{
  "n_layer": 9,
  "d_model": 160,
  "n_head": 2,
  "n_kv_head": 1,
  "head_dim": 64,
  "d_mlp": 640,
  "vocab_size": 1717,
  "activation": "gelu",
  "norm": "layernorm",
  "norm_place": "pre",
  "norm_eps": 1e-05,
  "positions": "rope",
  "rope_base": 10000.0,
  "rope_fraction": 0.25,
  "qk_norm": false,
  "attn_scale": 0.125,
  "bias": "none",
  "tie_embeddings": true,
  "parallel_block": true,
  "init": "orth",
  "init_std_qkv": 0.0309,
  "init_std_o": 0.0,
  "init_std_up": 0.0309,
  "init_std_down": 0.0,
  "optimizer": "soap_variant",
  "lr": 0.00429,
  "beta1": 0.95,
  "beta2": 0.95,
  "weight_decay": 0.12,
  "lr_head": 0.00696,
  "grad_clip": 0.5,
  "warmup_steps": 200,
  "schedule": "wsd",
  "decay_fraction": 0.704,
  "decay_shape": "sqrt",
  "final_lr_fraction": 0.0,
  "batch_tokens": 32768,
  "seq_len": 512,
  "doc_mask": true,
  "z_loss": 0.0001,
  "train_tokens": 134000000,
  "steps": 4090,
  "dataset": "wikipedia_en"
}
Each number is 128 + 32 x the weight over its row's rms, rounded and kept within 0 to 255. Layers, rows and columns count from 0. Numbers have three digits each. The size before them is the row's rms in percent of the matrix's.

# q: layer 6 attention query, 128x160, rms 0.101, rows 0-13,64-76, columns 0-159
# k: layer 6 attention key, 64x160, rms 0.0984, rows 0-12, columns 0-159
q0 087:128169203168113160133098157159124134128105177134095144164165156177123121142183168076200106107133184143138145159125114127097122176103121138162122134114101101122071152082174118162204132155111110107125096064162147130159160170109090114110077156158140143153128084120118164176131106153140086149094120080123084115150148125108111085199174160176155092164158159107187133150092089101087179101145143111147161118171184091088099094142119153110081089212178141140145087111152107150110118113108092
q64 084:147124134106104165155152084169144105108157155141125117203071131114161102159120120099038117114207114074132166077092070096078147111108150109095093119132113103148067130118077059146159153127138117139175123128094159159142136166132097167110086156165108131119135051068130104088164065152093117090169145129115109163111161156160127160045155086113140105114153186079110127125098122176131139148175103116131159152178110106125101132117105118117136082123203115123081144106103167152121162172103155
k0 070:094156148078189089100083137096092167123207048122137151093108158121131118102098130110134114104087127127125066062132146132181172109141160092150099107155152108123179128132131144148088109175134160114173135076113171112198123154122115143145115062055193146070130192076102119071115131152096162100090199155150104139102151143137121150130126175105107108087083148144104157199128098106154080127112144156132121152150101161128126111137142139147080179117172197114110131180131150130135128101118087
q1 087:088080202133130160158084123127082099085117136087117122127114122157092148117102087129108104086115126107137084095117146126158137145129101107116075106058103133151110171141149127089120110031121094143173092102115077131125114129129094122135166140109089059182206080147129135154062200096155156181096093197063091164111117116195098167155171091134144169101092183124095135117083103113150089132087081068126138136155129133145177167177157125146159139109118145131136148110135130151108139120142086
q65 081:176109108169120126123148107137130155086164150143160163146116133143107137166124132141061100130134161123113140080077122117137101159097064104166154157101095123118151133087081098134083125121113100134174045117125157120073140105138143096149163103086053154149210166131143049105138112124137153096197192092133122147165181159217145143122098112104122162073100142143090126086106189160168189109191110064172098110123132118157104171139148091135128081124173146112119071131161134122136145138120149
k1 067:172175146150131149155112144128123105111118091098184123120161124082115129067156147154090143162132162126180087129127123169110068158125141144146166087108193142122117138087192110120117122170116111109099143132124139175089149063139198119181130156127094064065087151128153162113082132128109153147131160099125099155081200155149168130143142180155146156157213193126116116180140151033100141137136172135174137141101084103117136130168120135130138080168101143140130114080143174055099154172103139
q2 073:146165169115152159124147118072113168045127121154121126115091143149132170119168162114129129069064119165135074163141093159163076173119185147165138146084072173148126152141113116052113101078156135153150093097129150178125140139165133198124147193162151106186145124139097098138088129149153156160121054105047082113145120143197082143128159181118154161123099139094121145133155071162125145107114094124163170155123139108139155183119157143184135185098129112122126195134165130108145141109101134
q66 091:140075143122130122131167158106162188144132152228148181106120126133114103116184092153089102113114173083135090169091184172158061135152046152140084152156077140128135117114089138174125086152125145158122062139148163125110105105123128086147109078114089188166133178151177104134132156098131167150161134169147098114136165147089091210121134145136161089181088127172119106157136156108160139136165100071161106104126109124137144073138117155152145101175162152123126092095173128085102155134077077
k2 082:130146074130123122160125109110057050138104154147165149137114124113179094166129169134141128143187103091113097169130127155106183072139142143140122080157125095067156128162097116112101133114148162153133135089137164093175100137139064134156097148113109127151150111132134172094140107115072071109138143119123219176161070086086141129138125101070113131119155142105129102111160100167118118107175085100142111098169134133138132093135132076019167121143111085070117139112048133196131071117075143
q3 060:112143100131106165127117098089144078099136104111134147071084129089169182159105093144135109152161107064166142101040141102072147137201183067123143135137152135070104161129104139185049136089093125104164118102159122130158099135139122134146121112116161106018103138101147115103152098124093125077171115157110158165132096132106118121111074132077104093117098107086128101079119090107113106150125107134120119167109166131143095150195147079130106136108035094093129114190137182147128112108120089
q67 097:084167123141132122111138137116109178093123117077147091104116113108110176062109138120131129107053121145136127156186134134135091190145127144105076141173155135153158155152171179087105119123075149098106135084155125112097132147159082162105108139164152216117097142142138134129096142166156124104111113097110076132168114144080153090167138161144183084143151095148138146111169177097116130198163151173081110080060184072100160150146118182164143180162103116164167059192164131096142121169161128
k3 083:145188062073189128117126141123116090150137150110114119101143123116118174180098129103121188163134120127106175099119067075075151100156154150127066166078094077127161134163130115124157165136189119144155174122127116143188186156146126153165070111127112121111105160116108094137139143160156126111105135134147190091132077139197167098135088117111106139069087149161176132080135116152047124113131171178152139144132098060186150119114109128128133170088085104093115160139113052121130143082152176
q4 093:120099069096123135103155102091115112106089166125104111103099116089136099140099135129133110151158117109130185073061139097092125083203136093131136145180133172086111122135111123159078138149131186152132140110190092098170130058138165134145113107120169111040115184146142077118157107116110113120136153120116160139123084150140145131097032062095094097122077077101129115111127137146090121134146102136123115151095161141133096155179113074143062125155099148079083076134104196073123101080077098
q68 116:110169125137107132117111082131166182161170141070182122132132078137134177110152103096157106071070083163161141120176133141149089144124104176099125088132142154140152124138179147117122133108061134128096129114157103125106130180147132173117172145128170179090169131128154116131106194164138134139143176146121109193138142143100161126200127163151178099093147110120157137104150137143145111212224115110125125087084141126106142102124101143173145152165149141129122067208142174105153159208049125
k4 104:105162116114189110090141094122037092136158139108111138132096109133140207076123095116077127070150104139115127118143093093113104144200137134139067126127114079225147066132124137097121107112165116117124169145128178118169166163147103144138049085138090155073129143113098102171092129157096155113116125078168150117150126098102153108131113172135123150087054131176137149167098091131080054095091194192115114137106109080126117157155118116149133136116085155106146183138125102130095155107145099
q5 064:082113136133125121136130126141160142111139159113166130135099099143122078103131121110162088100107110147145067073182116146094111116183092105097133142127145171115128107152114119168126158192085162131082172139194136079092135131114104149122101119151085137074092110093098176103130090090118107070097141123158113142134104155100181120156109103159152085156165053140149091149124147112081135106122156116109054138129149090120090160236094130085064102187109119123139030111128155159053123088084104
q69 125:090181070093183121141141120133145118131086094131106034173138098171168144185110155140158155162161078165122109163161098088074161104153175098104107119133150092129102135137125150178119175128127151167116162178116122133148162133126094114144115142104154113141100128144085145142109110169099128090113056118112167115117025093101152121169114102128129131105166074090168111097152139153114128120105196158091121156124103100153107132086131087083086163077060083115146125166060170186158142120123184
k5 088:182105126162134151132136151145084122119120076150142175179156217130115072118167102117146155090124136132140150081100169110103145139094114091154211125143139181143124083111186141141146122103084177128160112092083090161114148086138107108129129116170120078115155029151154108140168136103102127137118165170173138156115138146169115175151183174213157188128130161145082131197097111131150115128132098165123117149159125205117140094125127105135153081182156160136123127110095125063098173123101083
q6 092:125160150186130094141085119161107120121096103131104071158118151126120125093149140122158101112121106161120098174150134104083125159102122059064093113145153109119089159114118112108115120156089091051124130102112106135087153167109116123012083106139079121133077035125116155102144088101151075082089065087156108102151095115090105110165149137115142092150164138099109071101127125079132133088093190149074104115151140092103123138062144119074133138132119045128155131082121077174101123146128156
q70 100:128145107144126097150115143157105092126105152179079071131109118191158092124101163096109139190160109119148137140116093065099128115175181086092139102148155074155135108169166106130136093138133109104160124124116209136082119130127118078146100106164104136133072097126101129112171084137106147074139088119115165138082072100085134107137114068148152153124149072071142078139078099112112179101115147136089066133162129094180121142104102143084151143127069078069149121123068088163039102124091167
k6 115:093132147095043170180186116131088111161117146128141161184139112080086113101134069104168116096104125112148167108109108108089099108153075092106181115144149145112147099102143097176094173157124155110102064129074061083099139077130142112077147099085109104127133108081185150107136162066125110153099118140114167196149115189144061194120080173177117188145128117127112126119111088154166165128101076113118177108143140141136130111140120077147159178159151152154107144078115116112106110170131102
q7 084:097119148126127128128119098172076120137150129088127109210197133180160161125138159121110130079172094118096125139164112106205128102102109147131165090111152118189150104136120167068160122115091141112190131116082146164116142100151077094105180124106157097199139112189176174103079184135134149186161071102061131125136190105136112177145178142125124180123139167158092097149121112100147146145084158127110168099123145066154138100049160124106149161113110132179133132137128122169116136190155106
q71 108:162122153138123098134100098103113101153096089130093096206127160157141131114145152113123132116191114151079094160087092111133183086131087021111116131114163170100096117093091129167179137129127099144189131167155133149177195156118119153138121118089110063130129082153151171159181108076083110112140090188136131088168192153154112183114114167071098168127142121129147089120127120138101115128106212173100158139139110126133144195090162117093085145107124102096103143099091102114091097068145127
k7 083:153144136189136162127073101187118077146125159104125045088161086148116109141093104062121098070164123098110104057161118111089196143141138106100129181165088143147144115111077120095176141158082135117164148115140105172167160123083144177088135084132127150087162134142154146111156132112107061076098085155139084153163133155105110108105160092093147181169126161138125118148125148082080153157089121166105112164134143186145116131178132053129091140140111080061129140136088154133121179102108088
q8 121:102153130123112141140161158101191149133178120123151193090132125105112158122123073120116137121065171080129116138142078138143163098064138176204106117177062100164147101070132148130136126138160107161076105186160143132146065166112139192128125175102099126176134131117114104156108145126104121095151180168118064126130190121115086110042174181169100162144150158139142189137122153188149134167163094151143122117134139147142168109147079161169111108097164169132140178167139061108121157140143123
q72 075:129101110188170144133106208153193182171151134092133192107125142093130110160185155150097103170084168107169161105113113164139173153105150219156152157168110144137122116125120134137172151176137167195111121143177149158149085119153154170147150135159091164142151093093183118101055150153131153124168148142136101128133126144141136171105169138170138114116119141181102119143172157122177147139140120020185171162135170148145143116139101120165181107139165172171134151152179121101155158125100140
k8 125:098121129164202105098109127134148059058128127097128108091113075116120187151097153175128125139085181121156061156134099146141132107129137215089071174088107165144133117112121168099108111088168075149104168095159181140147092140083160181140185161166159153115089119113129088157137113188089129165191138084149088124120111060119183095115153098094092083119098157111122164129143208109102122132165122104170163117096127159112096132153075126125124109097108128116119126138145174166180158127135139
q9 105:168131082084151120088105144093125126149129126145084120079108119123149096168136140144101133168157123158136147065065164120120098104196108105111137129128171111089098162146120096172057146127147133151155128124200124111147152080174149118182116114126146129051176167125092071153151096089109123092109173145156191119099083125131190106131073094091152120120098086135141105119143101173128084117173076149164145135130081163114066184181122071139092151109100109067124131160115161067176129069112146
q73 089:067105137134177160122135123110154150179148109093208155135161106099120166102112093189168118115085177094120090115158102190205143144064134177170139152138109178147149093153114134141132121129132170165121157166175106167076105104168146140087175131095150117118205154099148124141082149126115140108157174128130114117147156126133132159125208139180143108139099200189096146159136161147110140196141099128118163136110131113159163104162133146188137102139108200154133135169178151105096147183142079
k9 108:138145147156104112116198147094030119117156135103086117134114136108077169138117080129130094107103162166171186146209134114127085079137103084102168088107145129143140064043155153126136156177078121133079131122193101131125119098107133180083170135127091150146106129140141119148064156118123147127105094123164080119135104161163121129112135173121078147188133137143084143165147087135161152179144072149099122074055098137094153173068136154167116135128120089168168159125134103127087104170135099
q10 117:087029126115109159120180095114109079147080143118111170055155112056122107082133111135173152122116150077159113137140120131118090154132150115133097145088112093097176199119149134168080134107152124116135144154141120106063050088142168101151097166099192122127155126093159106158131137131158167112116149147083133174073131085140147112102100117109132107127128077138121127111109159165077064125161067139131096124103109177112170040118109177166186119151092121107098124142143121091107060132081122
q74 090:172160139062163150114154105104147197139108102141117125072114159094155190099154096155172128133088077137185176164132136100159069134126098168127082118160148162098184071099122128172109199092163160147118144076141105128134149118160103112120142166121151183110175103107120151107094188133137110177087105140103152105110097164104126148111086113166165137122120069164119159120161121137092146072164109183163104096072133136126120137127178166169120136144139178087115107214109157083160111098123061
k10 116:080154135134052158174125082161109092152070188198143164113138143126133104157132104092161137045112131082081116108109081075137159155167101122092157147144123138057146178135109111168163115134160126128153070099070075122097140096137097073130144137082133110136138093141149146105137108143161069145142060117056146172117137165128103123180091145110144158102174128082115109116127149127097173102133109168130126125175187105112175111153100106138110168160129055101091122111154112118133053126094165
q11 121:102097167130093148131161143096129217097144156132109105081158162143125158136114147075120123088068118137136143055123137090143118102080097072177151075051109093135122111090189094033111125104090132128116094146088129136088083092122113137103155140097126081170149125121158143105086134083106072088175127167093132135136154151117134103118161184135125224116156119083136119172112036122139123112158080140125101112164113086134115132071122130062093137114106111146160142153132094093111124138092125
q75 086:163099116090124119099100174102120088158120122135070128130140120151124154130155151121121132160157157139160114133111085120112123129106112098155148151082105122070095126152096110089163073153133139144176090208088089115120122131106074142169110128105100071151127120082168135165131102091122102103157104156097138016138145097184143132112135135092087171111130075135155114126116084127068153037071184156113154152164095151107129154143136083051118175130126103142108171068144054095107084066141105
k11 114:127172148115077131114137109101047187109139126154169089145172138133126124080170123116117109097104150138145164147169143166166090130147072082125160080079188109111158130087155125140140145111117159121100116112041100109079113086170117065084148131057118152123191108109107123183103185119124165134151124140140125145105132158149106148093123209205123149173097130151107153166127080146206084125097040165087112104128134144137135140133191147169122137180117137144144147135158141120109104174133152
q12 115:098153091133161132186100089161124102167127131168105128126155132101193050162160159183169099137101063163095101130152108129125053060118111154112139063156161084107155183108082171160074157137084085109127138164094084108111161115154125069154149167090091102154089083136084100192139123132135130120111106176151070075132130135119117141122150116193120129125118031108160099130177134200156144132143093154107139099086164167116145112123113147125112147122093141132132128145113121131131205122142137
q76 085:125132113135160113164103110115072086129143168177179087109168069133130085116068120163143077057133072146111060135152128121088063120107096131133206148075151125102101105112147141161112143145102118086158116103141105145149138172081110109134136186067120078136085103146146181115166060136119124114076097106099050127072124120066140142114136098154085081168121103084116104098167097151168119206148118111079158154082133159140128114161137085131168118142121132144127123083133173109142148172104103
k12 099:065150085163126166174087140126109146202151091102144152144101120125130171096081148138128062078142101118113162148175117141134156112116135161056125151161116129113143148120139159157121147143159123165148170155021122115139101161053131146158099126079095102116127114117118099089105143127081124154179088237117093156130120147136122136114140161158126043120185149099145176118134199160128122133127125116133095161102110173085158137187140152136127172157148208122088164145132109119132179084118144
q13 131:145116144080114099126150104133136171140136093121168142097204150146122144122085185164139118229089158138156129139106136085106128141129099122094117124115180169157144103070137156109119149205093112140155173077152138143111149125124127114159155159164109182094096095136127171162135159111033126037143129117123111142103149081113206153073174098125108182137143154089100151098171182144145156119172128152128122103096165104111074194141128121081146201111133120093148145162149104175113109130087132